Weights of a small GPT-style language model, trained from scratch on English Wikipedia: attention and MLP in parallel.
Each number is 128 + 32 x the weight over its row's rms, rounded and kept within 0 to 255. Layers, rows and columns count from 0. Numbers have three digits each. The size before them is the row's rms in percent of the matrix's.

# layer 3 MLP up, 576x224, rms 0.0265, rows 63-104, columns 112-223
037:109160074090094139196123123066139128162169101069114075134107136156100136124173063047130061127077129137131058122157152090190216125111072097098209140161144145125105098153164115082144133086132124138107104123136147131150182133118060137138150126113044132083084090138119219069158170112138142112142139114123123107147133154101125068122133113118
098:118123116133078128161166136183120109141148185148111165161102078159128123177117096135122122130106152128104098145074107181108086177073106192102144140124156131107149130122083128132151155155097087116189158155145116128130149098138124162122136101132118172088046156150185125168115123126139112131250100127118169178144130113094106130183152157127
081:132120079144131112126149118111138140144141123102182157140160121093124140159124102120159083152137143129097175104111103148121203116157099130130162110094104169135129142153136127143133106124107085111118119161144143113157108113150083142128130207161079154116111121060118166139153097153093128116089155149136131094173124135146119123108184087205
054:164126135149125095129085111113053148122182064079142122096179109174153102133148193134149152128184158074157153133135106148169119087101131100134161086205112078159120118100111088109124159147160147141077119154105136153176131100118194103119162051136129150126139132170108128118109147094083079103067100149126052060098165101051155204087126104073
101:153148109041119084114116195138159145100108089134100125117128149061146168125160102170142152137133168110145091128173132103145158126234085138192144173110134207202122132137138086087151169134137157118117099148087128129146155072122176182121145106167144139202174125139145167114098146098164113116133035164151072149122120128085172159149101120143
031:137143096059085199081143118136132147050111161152173123172110180139170156146202193122096124093111107145174132132148094060068153140123143152111104184115121106102160140137118150178099137113089133086171112107144127133141171190108111082157202094146125097095119104172128129112125182104107116106127094091105182100093158133116106132182094123177
218:156083171134136145046088107075115085119120128101144118087095074173138106114123094121140149121113140142048156094125152086101119137139115108129123155161100086128121115143099146128127194101143158126174108103171106086129118157131106154071099100176114116133184115118141127116081149168145163102151080100123127176121194113078159143104128128190
129:097138064179152143134181105113118103141157102126137133086071117179129191125142156143174188117136097133086107114124156160170144175153124113152110160118120101116128143167132102029142131061150162147109153141138128156188165140157137143121094138107119083086138089140140150093110156214108173094140076129196094106144073166113090097143120124126
150:124104172123116144143135122121117135153069127135136119096120107065133163054086082143184093110132117162061146140125150175109165145151184145111209123119080117153098103148100107096156135086164192120216085161139183125144169143112067117083163132167096137075165122100146072095134166121121164126174142123112157137119133092140172136141101156110
147:090159171097123142123132109125156066125134147086153110121085120135146168121119168118169090161095113103103173197120161145135130183153145110100113144132130073119137090152130110203143163106196122150144133070147158077164074173139127111129153104118084098142148112134079107109104154176101157144129164111153092092144114150091131189089152183095
110:131117094130152082144131142143129114151168089097147075063113127134102131155112113132110183185168123173198114167162218123135087098090089156142165161123151118122088114118115153094142119183165139135079152071093161113156172047164106115102085118099177160169116113128118137148100075134143098147161115126153122166148093077162074109122080187076
045:147139108155175167153125159157136145094031136163178145116151144071123103119160140138128104197127099121093106127123178179124148108153156113121113141123120151139118137110130108058136072127081179138065131167124108126077137177131159202141124107163124144146088105118088146166151117106158151105112104142075166197107142126106113109125117079126
212:122140123109080117169070050095096093123142193071162074127156113186188187151129126150079144104090134115126125078180096147174129157074189150111166133118157099145132107153126127157123138131132141139192157136067138125161162087134124165109101138105056150120171095127148102168145134132082088161127138117105155160148126198092112129146116124117
074:133051153135113119168154101155091110075111170109134147156081136087112105141119120117145183168148145196103167142135083144158103151133083125208139172102152171109141131139128172169122124157165176103119110150119144143115081160129131164123128137124127138141065110115168099175108116117083101126154143179083129091094084135097107117225109150168
175:125195092146104141159175169129124129151119121084185147139124223139117104144150116090105100147141148181127068182118105082138138123135175148155082116131160136122127161111180180107079084084112080119070122117108076151102080121148118077115142155060120146152103134123140146170168130102130100147121100156070098085093076120151092139111131123121
179:140143132124110125108161155150127089177117206117073102113118145179157160130100102099171144140154152066067104095164103105135209185123139126137138118182150090153092095127112099103115107061092130132175057110167140134162108172105124127125137048153114098053103152110133193242130142121200093114143136109150171146133173111126083104139118126098
033:130130135083160122171193154130132134094091172127138085144122149140115093101123106108132190144146132141177075144109113182124243139123161131093111096105096102096125120143127069104148137119124176131125145189122131122151152175227106140133111086129100121065184120110057164068159104208146159138171108112135159091117089173137150130138164086140
146:152168181078092112138120130145035106115146080116072119166144169089131113098144171176137082105100101143113098134152138091125109042111142156135093176094083161120135096108103141121124120117122147179045121134132145092085146130129139111112131131167159118126107134188144106104141122079131131094205109147162096137117113091120134136142137072139
122:163135173130046130123186146095116126119093094153150087174080133147142105182136192121144091161084077174162064117103138097169145082152140149125149100147179056122176149180184124093182151086173102150188142114163127134104135195121085064149112119158107048152173084156134131067148166142105137151188186161136148128094110136096147161100118122155
038:114114134087161160078189174127103141195105067167057184136114161118125099154091143163148168134092134149125113104118107175160117124149171117103118145105160100126156126163141108083114100064088095130108127196153131083131088147114071092106129160170137089141158104118094130087100141144163159105124121152162122144131123065142096131051122132108
030:117096110158131143068118132116133099165147133137149146114170106155157093110115159152186024178151150086141122143148147086082146036122102110138177110183158130137126143110155162092070119138114138142080205129121108107110109044093185159105079135144119150141142113155156160100184082044102150145132115100059129104136140161130163150154149154158
025:139106136156122099168100110137144140105089140110083136128075119142130129120136092109100159149139110114131112177112140179111188115039108107121134148103122133077129137101103192103158154113123144103128168084135115135149170187119101104145071199114088135143162142123137171064069083165147130129124145134149099116147135132147137159140153128138
029:195140118057136130144100097117079198077128134133065135183157146142132071117181147126106036147152130110089137133120102135122121135087155147097120093099127183118132129137134123113096100101112163101052120155141125149123098183139101113119167187077111116107088137102117138099127117109084166175137087116090128147131088096087173091182145158103
031:176113165165135193148138116159115211104142112093111085157147144098170187118143090195109178079122160143152167134112082087101076069201118130155129131157128128079134154128177109039118114096112134144127108153125145107146215109107166107157132130163085158097114133094083121098123072109120161107175063126117128105123153066146132116166170098157
031:106105149184145124148079137100118132140131116104086186123061147106110158090148108106153065080152178170152151129107133132117107128134075130124176134110117145077081106135162140127186115187109147138148130115105141146152135148122220167145104194122170153139112148158115079190178113141127130098112139147126101128122144157132150174140103141130
030:119136098125100098160153117109134180086119138134107202151102097114122099109144141139149128161125123124200112094101184109144105128193184152068151145110112077150142135145050148094086179110087185132118184165134106134113115148126106066154134175127070157126136088124169100069135107135141117182097153110068093139169108134185146097135100163093
036:193113071094119128155218163087101100237138112107123225149162120195169128148086122144085122144141120117130166088126085144107101095136116119091111089118141096058134121125145127071086142117079106111132142090133132127117120055184071114128151180103157156175100098096078133135110109196172137140136112113136167101129132143160123140065126120146
032:100124117142112151113171097142172134060156138112173142128129150127146135151117073105155048144183108151110149110133150155097134116101103166138128089159129134171117123137084136144141167141123130123110062113124090125065097139142188159120156126126033135161079134110144132138127126164089188135063163153129180115117145203151096067144102111147
094:142112056115139140172076172080096185112109131118124125141095146136160106147107111126182076149160110107140129074137118136196122127082187123154114134149129116151118141118126136096157158127118156133153134122120123138089158150130072142149150126167098163151102162148121085117108136166177176196042144098092092087120160104120138135108183150076
184:101159164110124174106126118149154142054133079111160083134095080105100111101147223163134090102115156138093122108108061094176195086154171184146129062175130126112123163147139107156097175141128063125132129114114143138079163153095159099133128087104142143105181118113025127090150136148170217156145078097096127126115114094147104141064145161090
078:138118068122096087135151111140129200151178152131161113113122148096171172111120090132122113096106139120066152119097181213141037148118099147140160147149128071135139074139125167126114109185195135139100146151150150136145108077203109119142158132135100129103094146123074116134165151115199135131144142104149095059153160107133139103169122154116
095:131145148128132151118167123132118133176226119115099138137085160110134164120126079139194098124121105101149078099159193108166125186151094145210092156163107081179093091125157156071101145076129157163111172147113118122097127120122100119141119098162215103157072185097117121161159145052144147132164097118158096113143135123119129128128116144070
042:136138097144135146167061124112131134035118082121112079093162125125103074109172108099131091132108113112049090136081107146192092118163140165180120129164123160138119153114143165121149146152139087133144141093099130120090151146138109171093135096080161119069133151145125121159134112139111150134138183106098153112130179091101112137095127194110
027:112114184122134147140092118130130212098114133095127142104098064136128100113177097149141200122130136120122166140131168144112112088080144123105164141084094104066110147155176141173097138088125142109087111153130123093116122170129173155137111142133078171165143151151124106132092147119218133095105122173166120127112098174164138072158177186159
037:124144103144155123128098128112116088141062108127107129151150106119134153138101109129118138123096105138154115185084111154139133182194127145182112150210148081130134139124149111224181117148108104105086138099120135133194100095168113128153121068119045147078123108099124107151087140155165136136097121140183107199120148128132136100150165067152
082:136092117094168178102073098144113163056162103133113129155068143128145184133156138159135179110126121126203127170127014127162170055222138124130163159144113141141112110170119106095162104119063114100111167109146102098079098168101125096160106059139159121095178096160117149164169102192161147122164150099125114113134151152119104155119106158103
133:138143100130120110081123117161157122093127130160105154124109144137159091121101199108130103086144168101118182149140055118146149107113198111091131094124185196133158148113135112157150131164111107149123148151088111140081117092127136069141148046162255194169156089146109133090135170095108163108091126114092106111118131077191128210099121128157
111:108128063111085146114167128171158132106119151123147116134159115114146151145115178178144068124160121067126125085087081082127139112033160110082117117124136154094129159134082110070087064049105163119169105135160152123091096197138148135125135058179148106144154074145148144131135168066155169121117133147109103048111124114159115121102127119084
080:165160141072123119137176187129175107146107152144122131138166130157123081180141119129123118117072118148182125125168163044109050210187168116138084137190144177113154138073163123104108161173157139166113171128121064082140122122134211092119081136111152139145116131117143168126170183162120135120210122134154152135105116127106098188161087131109
031:099110006125175138148136079146123083149140175127120098132086081136113169131132136092124132125139138072133091207146125130168147103228081131168116146208133090136130123106140113152169089159163148083111143198118111142112174148148130193154157132099177141073096164155078037161083169168171179104145126110175115158171135104078104153145137116166
188:124064133200116148117149138068121073150092148174095166146141103130119139115119143160165138140139156140081143107111178163151176090115163084084150143153093138153152096134068079142139144084150136084145078109092140097118148164108121062159090174155118130113124108081070111113119168132149133125153064135158153108122142101097127136140120177066
150:144121116160125158102107075127140151103152172085146141140133147142089173101088107140065072154098153090110189124092149096093140115079166122156126153178079153150142132164142169158120162117158114157228100075091152119136138149095163131157122156143094064145161094092167132148090186058136100114217133191166195148162108105117129144125087115145
# layer 3 MLP down (transposed), 576x224, rms 0.0252, rows 63-104, columns 112-223
030:106103112148105180142126095114164147094131075125130141124181150144126180142112160097090110104109098131182105061172090132133164172185096122100105118170128178107111154143072137119128093138112115110102130164150164121115134112122206151138163104124062111139168160045060138154152161091136142122181151106127182085146045098069119140115071144140
078:125142104102072113179197148141123119114118156146129160142078083126122097175114090092126151110119129122119089147089110175101058178093135195083149159087156133111158166136075143131105135134094092092193201138159089108104134125172124179117100109152105144108087181119165121153106080150124101104194071124098160191152163134078112106160127162111
054:134107127181131100169148065125132076116137108117153165140160135097105133183115130097106086137110138137126117116135111134139197122090126130133185141136074160120132169155113104138153092132160090138113053128165109134115077114121140109154096186146091125119151177046035170132189091125117156106124133156160142061164132095097153113115151084176
045:195091120130090075182142100106060141125152124115108131118110062165171116163094131176100156140161189126051127154091140167138065108096119093134137048102103113179153134095096146126115152116158178127120113151144108202195122130096133096162136107087158198089130143157174079103095153136121119133154104146122083094143126120091176173112086084082
087:177150119035109098121117208124117128067118089096099074114105138084130182108144118173161105130142156109106114149151128113146141172173106139200151171124116230167101130109116097092116173116168145110105119116103112138157115120103177151155139122174128154187151134137103147148076166134178132163146019147134058171123149144100168151115098177160
031:139119069085174118143131084111154138104094145117119160217088092149099202153138099125195166151126139123142156154105110137091150097069176110124109156096145126121218094081170143138087135107116186114142137151095098158160145155148165135139105131113075177115148088114107169147109129117102109109124144156136153103105144106145101143132132114135
229:149117150139108104180115154177144125089135137140111160164155100105122150129148112158158096117131102211120149132164107115097112139152128151217136194119114148142136090116140105150175135125124143063194080160122145180212115111101106172180134146147158075114099147080132140148103120110181108033111154157144142174148157136123103151152155197167
122:089149087156139159123123077118161096097145131107138138091115133154153162145146161143126176063122113131126105121128081147133166159141115128151093162163122108127117154194117089061158098083147181157100129152112152160167124139173167154141133160076118044043152103158121130090123160179127151132139097132159113116094091165147092102126150077103
176:137146108094130121099144139149133188159093148130061095097137145114109140165138134096140182111169113062147106124097130142123156151147135067142082175149055142144099079173070092118117143096116136167130168177083164101117115090127125137182120107156111084144113113208118180131089139114103082152153107130134109067119138125118114156107160156131
172:112093152126102152105110164116135108116132129141121074153127115090118164100133118119116103123035115104144183115099142095107086160107174117124155153117100108110122140125144105150163172103182147175255157090129136099140131152111098108133142152164111109086106156124123131140174136138137163153145169117160074090137131067088125144143119179080
125:145148161098110123142088097158108102144097168093136083122123163138136118126079101097114073100108152101146176152168068078086129156105124106093165113155156164127130118116202165182146107110090126143132145148178113195099160155099087127086187175142200096195098169120088104094182110103074086115145157102096154148080109111123219155102173137143
042:135110118111120102147172150057119114175145092186144149081138116132086086081099091085142154099167079151082097105130117150117145127095113101068172127155124098146089180149154138133124100136087182135176140144124211115152164109106179103079176197085144140139149135103158127109069137109098121133140139158094157145170116143092101109085089085092
219:139158081146168105215157141167081150105083118100154132103107119077127096144147114153151140075115183236140129127169119103110117106161106183158138134142111115124136132139156171110198087115134116125085112140112071138111119142147158165137113134103141127154105092119137099152183094112136127084100164157127123215162122085147128143130135098120
046:199043112150109118160170136186056132142104203094146118124105104089122135166152164098135171177140140180136118115114116134146151140091083144156156150130140169111152111144092217138070162155144236118097121157112173184126095174140156135167103134118088143152091102110123082161111125137136101087141103165091105086101101123083096098165125129197
199:087145147129161175096121135132122142154106096110062142123111145102167100177057136131159148133139160136152128093154090106154129129124143117124114100070192100110147149142142118148111104094084087097177089105116098143115108122082120114139096070155128098162136093155133156081107142114042124132098223103095130110135132148134122119167110121103
174:120109132139140115170087089117089149133130080149148153168128123072095096132165155126107122128096097187172176149087151148123062079127096107110097150108069169107172174137167159132129131158146118143035202121074114157091154116132117134116120196067148167217142072148122084052139107124061145120098115156097101116116080147135163150113129095174
032:123099159146167127234131169179095138095089200159126135141152193130163168135108128130148166145157159141135067079106135169167080138113131121139108167069141094101101184139139082143126175139068132152169152141191121086157117166130126133079141156156120116151100141101132147119137099153118092162102149153081108081137087151168098179133128118117
133:096079103194174160142126120109203118134132164127191127110109073161131135153126101106100159107157120124146130113122140153113133178150135103115174089140172126120152197158139099108131146168115115080248135086126109188167120106118126139154094134091101140146137091085118136164118128156117131185088137132086156083158157167137112102144131144087
127:112149139082084166069168168182108149133088096108137101168069152141111120170144198153108077171077088146179107133129130130166157153161166092080098137131151110100210140118132115125170082124172057161160144124214177159107098171137060127194084086128097048195170116151154157101129151123145141125124163166116160114128121121144173147109124120152
038:106123087105174048099146157146134174163139190138086147104123124113054133135119122151177145109024159139103179095167104101238086133094154138136123136128128128153095152108144154096071104118099114123111096147102107054131107095125125148141058143153108111156108116162099139142109121094148111084166137144139098185176127124051136133092067137133
030:130160183082108077156106111124076135131096085143077122129129146127088134085143132174190173114078146126122086142134131087145208157075188073154132159132131103129129114075151121152138093134131029138095125131168121109145144118189147138081128095123170080084140094156099110124129063116087100123163145084123110091087093196092156149130174143129
025:081079099127144116142196165149089046124144162124147107146155128110157152150122075094132128128109133094115161141129160150107129137091137145191114130116133123109079092144188098153153169128099029159110134179135179116125138125118142074138160155084106082121149201148138122107109097147075164152201121159100164140121129154115101153173157072131
027:142112117119138105167158104158113130212083099181084108136124163078136128161172115119120129143140136102128104178113089161116119143114162138134132183118103081116111154189114126127150094080068124213157121192105120165113194096121116125206120193142127116119146120151157132161157140171173139080148157132174110143135073186122168095117151131138
024:126121112083096139079146130173141144106133159139174113168162146085124160114110156130157126086184059128154183161107081065114071085199112183173145111167080175200124098145136084106163099124141092130118141199175119110150130129150144131141133138186112165109100170111077116159080133099155153111164125163125142097118118122130177138103144089171
031:044138131122131071141073108147131165171104139141140058107081139137087166061153137135153126152090164104108127112128123156179084093157113124083091124157119132128104143112132125160141132164072086082154087117076169151116088155098121160152123121137125180099187125115151102149079127142132130131130173115156095176131133111152172097209118102145
028:152129123171138190084133121051097166158149168142134123184044103161181069105157132090131126174079158166172109135118141130145118136173179121165130141102129064112081117093169144132151133148141130089105153141143126161166182101098142136115107155099144080093138158169162139117107118110153126127149103043134044123172084093173143124116150111093
031:123076052129114129098116177146101134146125119152104161098087095140123125067085123121154094062122164091155116107132132111129133113135063091141112104151196155144122136174085120135145133089067102108054070143192130151086135128092114087103084137120150118084002133135083122143124106082169105178131112107136162089117113137093096074094133131120
030:117098155117104113090135081122150114128189113129141128134107090135145155115073065140131148190149129094166080142165057115105138150118091128124121157101177160094148128104102113139170107144077154082069132171105128185082135132174142131170137103097144122142074094084122165106123099190139128159055100093142173134146131112124121110165091190142
081:124176057125110126126101197110104135102091140140115149147106151152171112136141121129198098152139147114172148089147092141165143153127154111160132131162154122107110138112128105104154158151087137137121141098103123180134134154138104134150166155105084110153119183148157135139124110114188206217081146109102124091089130147118124155108177151064
180:142096108124115099137130141085097115141110164146086142157170142140165143150120065117121172168123090152133122130150194174083077182115079106138134158107067153149136045122099156136190108108132199120134125142125128105185083118137074170154126168162112101131100131145181127159109139097097049107139173127133141142149149148115166129164125100184
070:099092097158120123152159129147108152151127166081203107121121130107151113096131123120161099082118087120124144089103152165156077123163098070122146152185110114161158025153137115109123099126219113141066138120156173106117105101145142136097121113173110090116127132099057143130155186084131114119108146114114125028125128089172176094170071124148
076:121111141099128145132151139130140149160207166086092137122087125146154147099126089162210091103125096094102067124153163132124103185125133114145079183136118088148107031120113103075096129095139176150119178124087117125070133129139112118178104098165185108101074190134129129114166207133129139125158103120176095130196140129125114114134123142076
032:136121139087151108111189181133097144143065145159145131176157204150142094147031123114191114152156126126137121130167136084146142154156086149144151104126125104106142138119108079137125142154122155163132099092099170120125080090163076141057120092141133139061098125163073148150085121136127131137111132147102133134149085153130114215137151065146
026:117129121143060106145152065108137142058188126090102138123079150152095129075188147097140091167151158110137162095107156141067092164110167142087132124095200138147074126092109096118108092139159156094103140212106086108164142111083143104139144153160159150154091181114115210149146138153171091060170103091172119161071082157085166127097139142194
036:168113162110099101109120156076121118061140126153162097103091129141155173141103110144119140079167132123118085106125121111153097141154161151094106132143071120166125113150160181103114184105181176148133136112095127102105082148102138082143126132116089144086154087124166140122151187118200153165125159156152113126169158106120101152132106130094
058:174120093076137195108095118149109175106144169140151120129075166146159145136153141132119158144149103131147162187154092116126196114165134116100163210137139139142128121161139112139173115145095098117084212145137105129126118118111119104166138052170148092155120123138116159152167099191229146166147163074126088114145154141116177157139128158105
149:136176088118123137095133123187147136102098112141114091122136103100159092106162151098142093136123155104124149140164110095134123101111165116117136054116214201106172167121154082164128153181098094165064159134112100173102138124132132069113127057119218216154151079153152173063130108081138154088100140106120089091125135088169134164102131133114
103:103144102147075153124208107151150103120102101143137152159143084152141141140116158141151072159173095087109109124095113110129135113054152092093100084119116148085121173137075132064066083038116200110184106187200152122113100159132138102105150102175142106135150057114155126113156165147126155112116117150132115062105134131114121137111147098084
084:183160112103122190137172179165130155101132129158150099120145107098155079111143139134125149112142105121112104157129069141134134092111138127150114095137106178110131194097107155126104141153097136113148181137126135079089167119142178198145107153113159168137078200178154117128064120134189178146135132155078138106164122154155069117105124132166
028:085154123152164168144135093172098172075147129153154178106101109134133097092206146186100135083141155096127099119137184132098101121129154140175171110143078117100068149119137141116154063140129157108099133114068120100086077106050115167110131077125126150145068177157151105159125187094117145078172115138150075121168137077112187120178153056163
187:104140104096121086115130069177168140121176091104150099113085105105162112132089129119155130122123085138124155116130078154080194154162137129178107140144114114163088088125158138099112165132135155175136140167196114148117134110091123142043199147144110121110171056146158150168069081110140162087165156155150076133173161102125201131149097049217
178:066053119130141127096139102112142132136113110166142117101113098099161098164114120140094127063080065153155170137078133163082131115118141184093073115081068142118138122151113047120155170153087164144196143115095130076145142117126151156021129134179145115164105146111134122100152159150131152116103158139165130115138084116109204127180123172162
# layer 3 MLP gate, 576x224, rms 0.0282, rows 64-104, columns 112-223
081:118149158158121180165095110148168138131135108127141151041167126112127179129059116123122102104157118124099129121107176175103151147036131175117124175066084122145082123161114143188143119161153172107129099096123130114151183101105129169153103151117121167072138143106071103136112100071184120124105164090187135105174124138187121136131070152142
062:093129204181151118152118075143096086114105166161107150123116151144164155101140168131104074141140158180143189143082129086122171176135142092146116151109099171154106148155120125103135109092166148121170096084138125124124103186107118150147136198149098165112135138097117165117111191097136133121111142083157186150112156163102131156133192065170
056:142132157163155089164138126187137125098157121148095092103129103136120128092115120147154194116127139144117141119125170167152083153081093188153132171083101143083110118149117119107121165099100136092121137140161108092100125129143171118114126121115146107143122176129116116100153131134148152121255107155185122130151153133104067117140089157185
113:141093118134074092155091096083128115175104165109118097119099054162131154117058111124170201145124107125105169113134111109080113156197106152141179170180087139160134165077108138109140174167156124118109094066109152099153095129120163088136102158196107135138141064129126099126145115098045121117147115077129118150144168162126166142085117182136
030:089154058186152094118119155075107086121091109137136110158071097079126156140169106132145111120158083089150072095107149159171167157227119108113167168132116144118106124136098148122138159140140121151097145144130157178188129140103081107127156086139111147106197125183169121138115097119183178157191160124220154158130107072133101096171133163086
192:150115152145120085186123147203134133093128132155107198178154115105135155123130107154161107151152102190155156160163110136105114139160119122202135178113135167151146114117136102157164112119112146077160097160123146191216107082103095171159139173145169091106104128080160140136104113085162083024105168160158143157171144152141122136170149172151
131:138135125122113155141052083168182072102115183161096134140148132095174212142126108151077133057089162158153161081148103097083153160119158086161172166165089162178148097103138111199137093147127121148210095103133141166138131150054101138157156151132104100095111139151176160089139186123138112160115148115081181142105137118118189138154108087122
167:137114095121131126088155143137138180147132121098074066117121146128093117167163137051126192115152122057165092116106108118143151111151113092150087148151103116127118107175105113090133150106122116166112153170103142118090116091112121102174114085140090116150100128215125222127084136130103104143161129126124086058114139110100097160092146161145
163:119079134146128164129087153131103129125124084196087080116149111108109138118164109125099133071069114134156140059101134108103110128096167155123170129131088135119122138122156111097145180115111154138243150140116130140126157163125103082129109183135151149085120178117141124104183118103146161152149136146139130128128150070122128099183121168111
138:119099085141152100144145157101114184138147065186111135081136077122119133160148139143144202164157107162118096121149210145171100090109106183136114170091127101150069134127089106048144147166173120127109133117093146091176126085163174134133071105124049156098131080154156154153063098129209159119144082158203098147172120135152057130115071149103
066:102109145106143185127107124188124154038129119096126072162135124141134176128161152141126097131111160075122164163146120087190139136238143153135140119143081146115128119117129143097147173124141146115101094124111091129073169130140147104139135072125100129069152120170082156128175158043183139126050154089189095140088159100187128147152127138150
187:154141089155125120133131129117122160120138143112119136073119157113140174098106124160106117096164199178127154115146038116160157157091167155164130140141068133122139135089153131088167112120099131143157146157107154140158132118108102145106138107144128113095127101172142117217139175130148117144151160133138142142179080081172127144127122114099
050:160107196215137103133147114126148145197132166146178135156128180142142080153132124159142204083121151163148158159135148101040153102110115063120141091155107168158095103135108163147153101113093145146156034172108111136076167123152128189128120128176130096136164099107107148110137139113089160125146079129084147127094173115070132113068128085145
172:155119122126089082167124116123126099085138141139174102137141116149113172099196109123093090136129087120115123168117148159087135110104102144141125155168081163135120113109103140120130141161149183141090182151144160131133156137187143131101131186102127144093113162076103087186138115159224113125163036151179149146122123088130127124103152141141
150:165122107142119098141099145114129132165134171103092155144087164110162164142142167077061122153128170134164165153115073092173111111150158091157110134120152209150135167104151145105099069190065098162076155141105122180177132140107135149131135106103137195159088078104156136157191126158120073152127162164064100101139088147161137131129107105151
034:099117168137150179153154130140098167212163165165090101097121073115160116064105082086122161117129117128199092074119075136165120126113155135110101089098094158025126122121137126145117154122103140096091147159191149107159122126154121143116139132128091127107135132103043120117079095071088149158188134092155139115133131084165081147098074123125
114:161129130094146087104205161125099117160134151146075121137093159160134124160136134087131158127164186129160107143110063116206111120116083083127094180115118065100119119117129209179105132048102119115107152144124098075072086146184103092120143110106171143148150151126173140153145156102156150092103167135146108139104114133163116134079174156148
132:097123186121173113126127152174164135089145148141119098123187089109090171121089156176127102104118168108143155075115134165079135157072126148100095139078064116129117093092062147150105125211093163114114071103142166160145091129077166168126115120121058139118111137159165134184133095101143124162113170075115133083147098155151140132111107180094
034:132122115084133119148090105117148098145111170080142158115150134158151090071126065138157199173137137134172143078177133163057102138120102086122157177199108179063137089128130104084101103113118076127124163171119165091099174067113155021158092078162092148115108111154172156119134186153145155121127105139197145154142144094105107136125089130134
033:113125184129151176164086125135124069111108153077169125163152134094098173123107109047164155112134176151090147131132207153114197153129056101097178159136117117165149120148148097096164074133190121120148091145129169112132186127118166135159119122116075140126168135123140098144141123106162127142052135128147133140159155142165133110093126086124
026:145165110138062137164126064112161089147203148112134171142143103154103143132117150167097083120124129132113116141099133105127099159115120150175138151159115139151156148102129161242091184131109147128183133115134139114080117096143092138098088134128145103122145163137062181156102169009150117188147153116162154130154194067139092145075122104113
026:135113165166119134130137144081158096110105125070179113119197133194167142087137120108104162127123105133171132188147122144158115221150055204183096108138130131125135120108097147158169125190132173085116136181130128127174099084143101141103160110124209110120120184148110093224118122134116126102174071130119178122097104179088111142194156125140
027:105142227109104139108129118136149122115166143167107113160120123133102040156162162121136123141116137157158105105119122056143177146082059094108118155096133117149104132118088096189097170130132147132158089094133074119132145184117094154131156117171116104139154154124150037088087126099147094120048129141079069119104113172174160163102122131103
033:118090141126190101095162126167135152126142130127197144163131132094178218113094127170062202123061143127179132149108165118118139112083129152066090156084108104110116131149129133122176116095145150132133139149139126134184121129119206075148105163136150149176147124104146121043126128191186160097156065113175164126133086092133083131188057092155
038:122071106247087085130119144105138110169122076104116146144110147117136160107081076090177207091151137147142154134049136102087157129144074110117162118135117134175162149160101147119161118103127094148150129147115112136098080170141110142140159169158066127166075131132048087078125167140116123083180174171150137159125154099095161059182107099165
042:097117182104170189152160173110102107135160130118186163103112127111137142083081152126169255151112134122125155063148145189203161113135142163135126170109099076084126103065094150119161128111164129116170116111176102077191133128048135114150126103139117132160118107153069105134154126131157138123162150150141109107087132092140100125182091084153
032:142134177084114101127134143118101102164147180132110122109136127136119098111090146164118128155163071133146138173143087158185111063129126145127146199145088130159140123119104078131135064117152107111104105084139116075131165167152142123110093107166168133139165142085159122165171159094184128137146169148138121123127137139104125099021095143077
086:123100152133173134072160119112126134131165100145196131126111113122186105097101186143159180157132090122088146129123183150130118084048164113098119105114118127089063136149117089090122141065113145078169169115167134118077095166106145133134109101173241142087125121151058104137106144129212206084082101120108146127156156088160115123108112169150
174:137154110118137133176128164150157136127112136130144138103130193097132118164144175045063147135133168088184074173099086104167075108134111162099137133114179082115168161122153133084069084190098100117109146115128139116104101079170169089121156101105110176143108177114117179142182108138101125181125126150165069091067088130163062085150120136074
098:101117169116119130122080168107131094076080141085148107189130139094155120124122131143178087108107097093100135097127139116171127059174164085104165109183116142186137090154131097119142144087110149132101150122122096143099199165110140091117128095157119096135160102150062149091142182057093126112140123149087178146063134107141196150105096104118
085:137110126145105167099102096146154080139102145142123149107160076112169159112146098112100066092098163131000168132131146141104131119095095085167201165207092169129151130137072107197141105119106162149145097111108163140139133092063124123111111076163131114136134151154196172142102179090149081117108123144157178131113121140126198125150143102110
035:154188105134093059115109093104102079163139138122073144138139138205085138142127137124134126116133095131215179150123156163142099129161143104174134119145126197124156135123173147085144178172133122134134225180136098127082120113149112094113096118120145139183125123126140112041120132216133079114188145152171082153124137053114109098087155132083
026:089108208164138082105129123086132053144110074161139159110106107129155163122142141114109150197090189091161107105115110101100076153115109142144150148132142144134090139105142160154126187137100127144171117163101089147092092111173097157171166149178172122119094137142104145180124139153136154107077099103103106118129113179181091086108119148110
038:130146142083116176162212155119144079193114169146114133160143098159118088118082069097210146101116151131161105055080094129094117089184125104140090122157091118083164140118156070064125149086075120120127174164160160123104119102144183112137105116159082138090149143117106122151110108104056085163130124143192143159105133168183126161040106095141
070:124147116135114123113155134132131137094111095107125129083092127124141059111147093117158099131141115130080108095153178189154124129044074178171161153059085135094113125166086123139140163092153168102137146180184149090158130161142063163148139169133163131144141164130101125136106127124160155088125135113151130119165134090114120105109126142149
158:133084193132115122110168118109133107205131178146083230128081154153149110123068139157170157092153158165065125120115109181162195136118112113139125199147117141175130132138129139135143088127110176146218108190116107151155124117103111172195172141230171109097104151097067150167120167113125094104189132108149162114135131137119162167144109102190
108:110096160097152101097149147105158137128099070084131141113134076189096121111125129142175093137132067141079141126105164120098084169158109126093094118118087021095120133133098150122146203119120142090139120126147118127132115140152173125143091157161147132098062141104106130094125098154175182109160107112166131170133110136139148095141151169152
130:107121148116133064129102112091136083177135148094097180132128123150100141140105129124130098145075155115111164076134198090103107219204143146082136157191112090170154115133154098138133163097168126145113099110137100161150080183125126061128121103134106105148173108072088132165180146102082109129105138102214119154094117102108151163145126161090
033:128091060104096135117154108096144119182142175059208131163118133142137179100130197125143080152098042135112156167190121130154166152161130159139136165179106158150163112101127088115083125136104105124111121112152101117152101076196134091114158122112107108145103138110077123105154096085138146055146049183195103097080166215102133126144121140116
185:121148089079129071112115096185159163122168091104154088113100124113156111124108114121137134099132078133129157120126055159074142158165101145173122135127133085152092113111177168085112147144130147182124134158176108170118114110114131175082183090139127116134169071176193171146107083093104170072129176154118064153175132108122175122158111040224
170:061082137126133115117140110114137125122137100173145110104098072111168087154156144134130128071085038161166130139094130181095111140135121170068074094077102117129103124137110027100134144163091170122139148132139127106119129100120106143045153132149122161169099177149109136072167118180102179120064127130144070112138141137099192115184159169161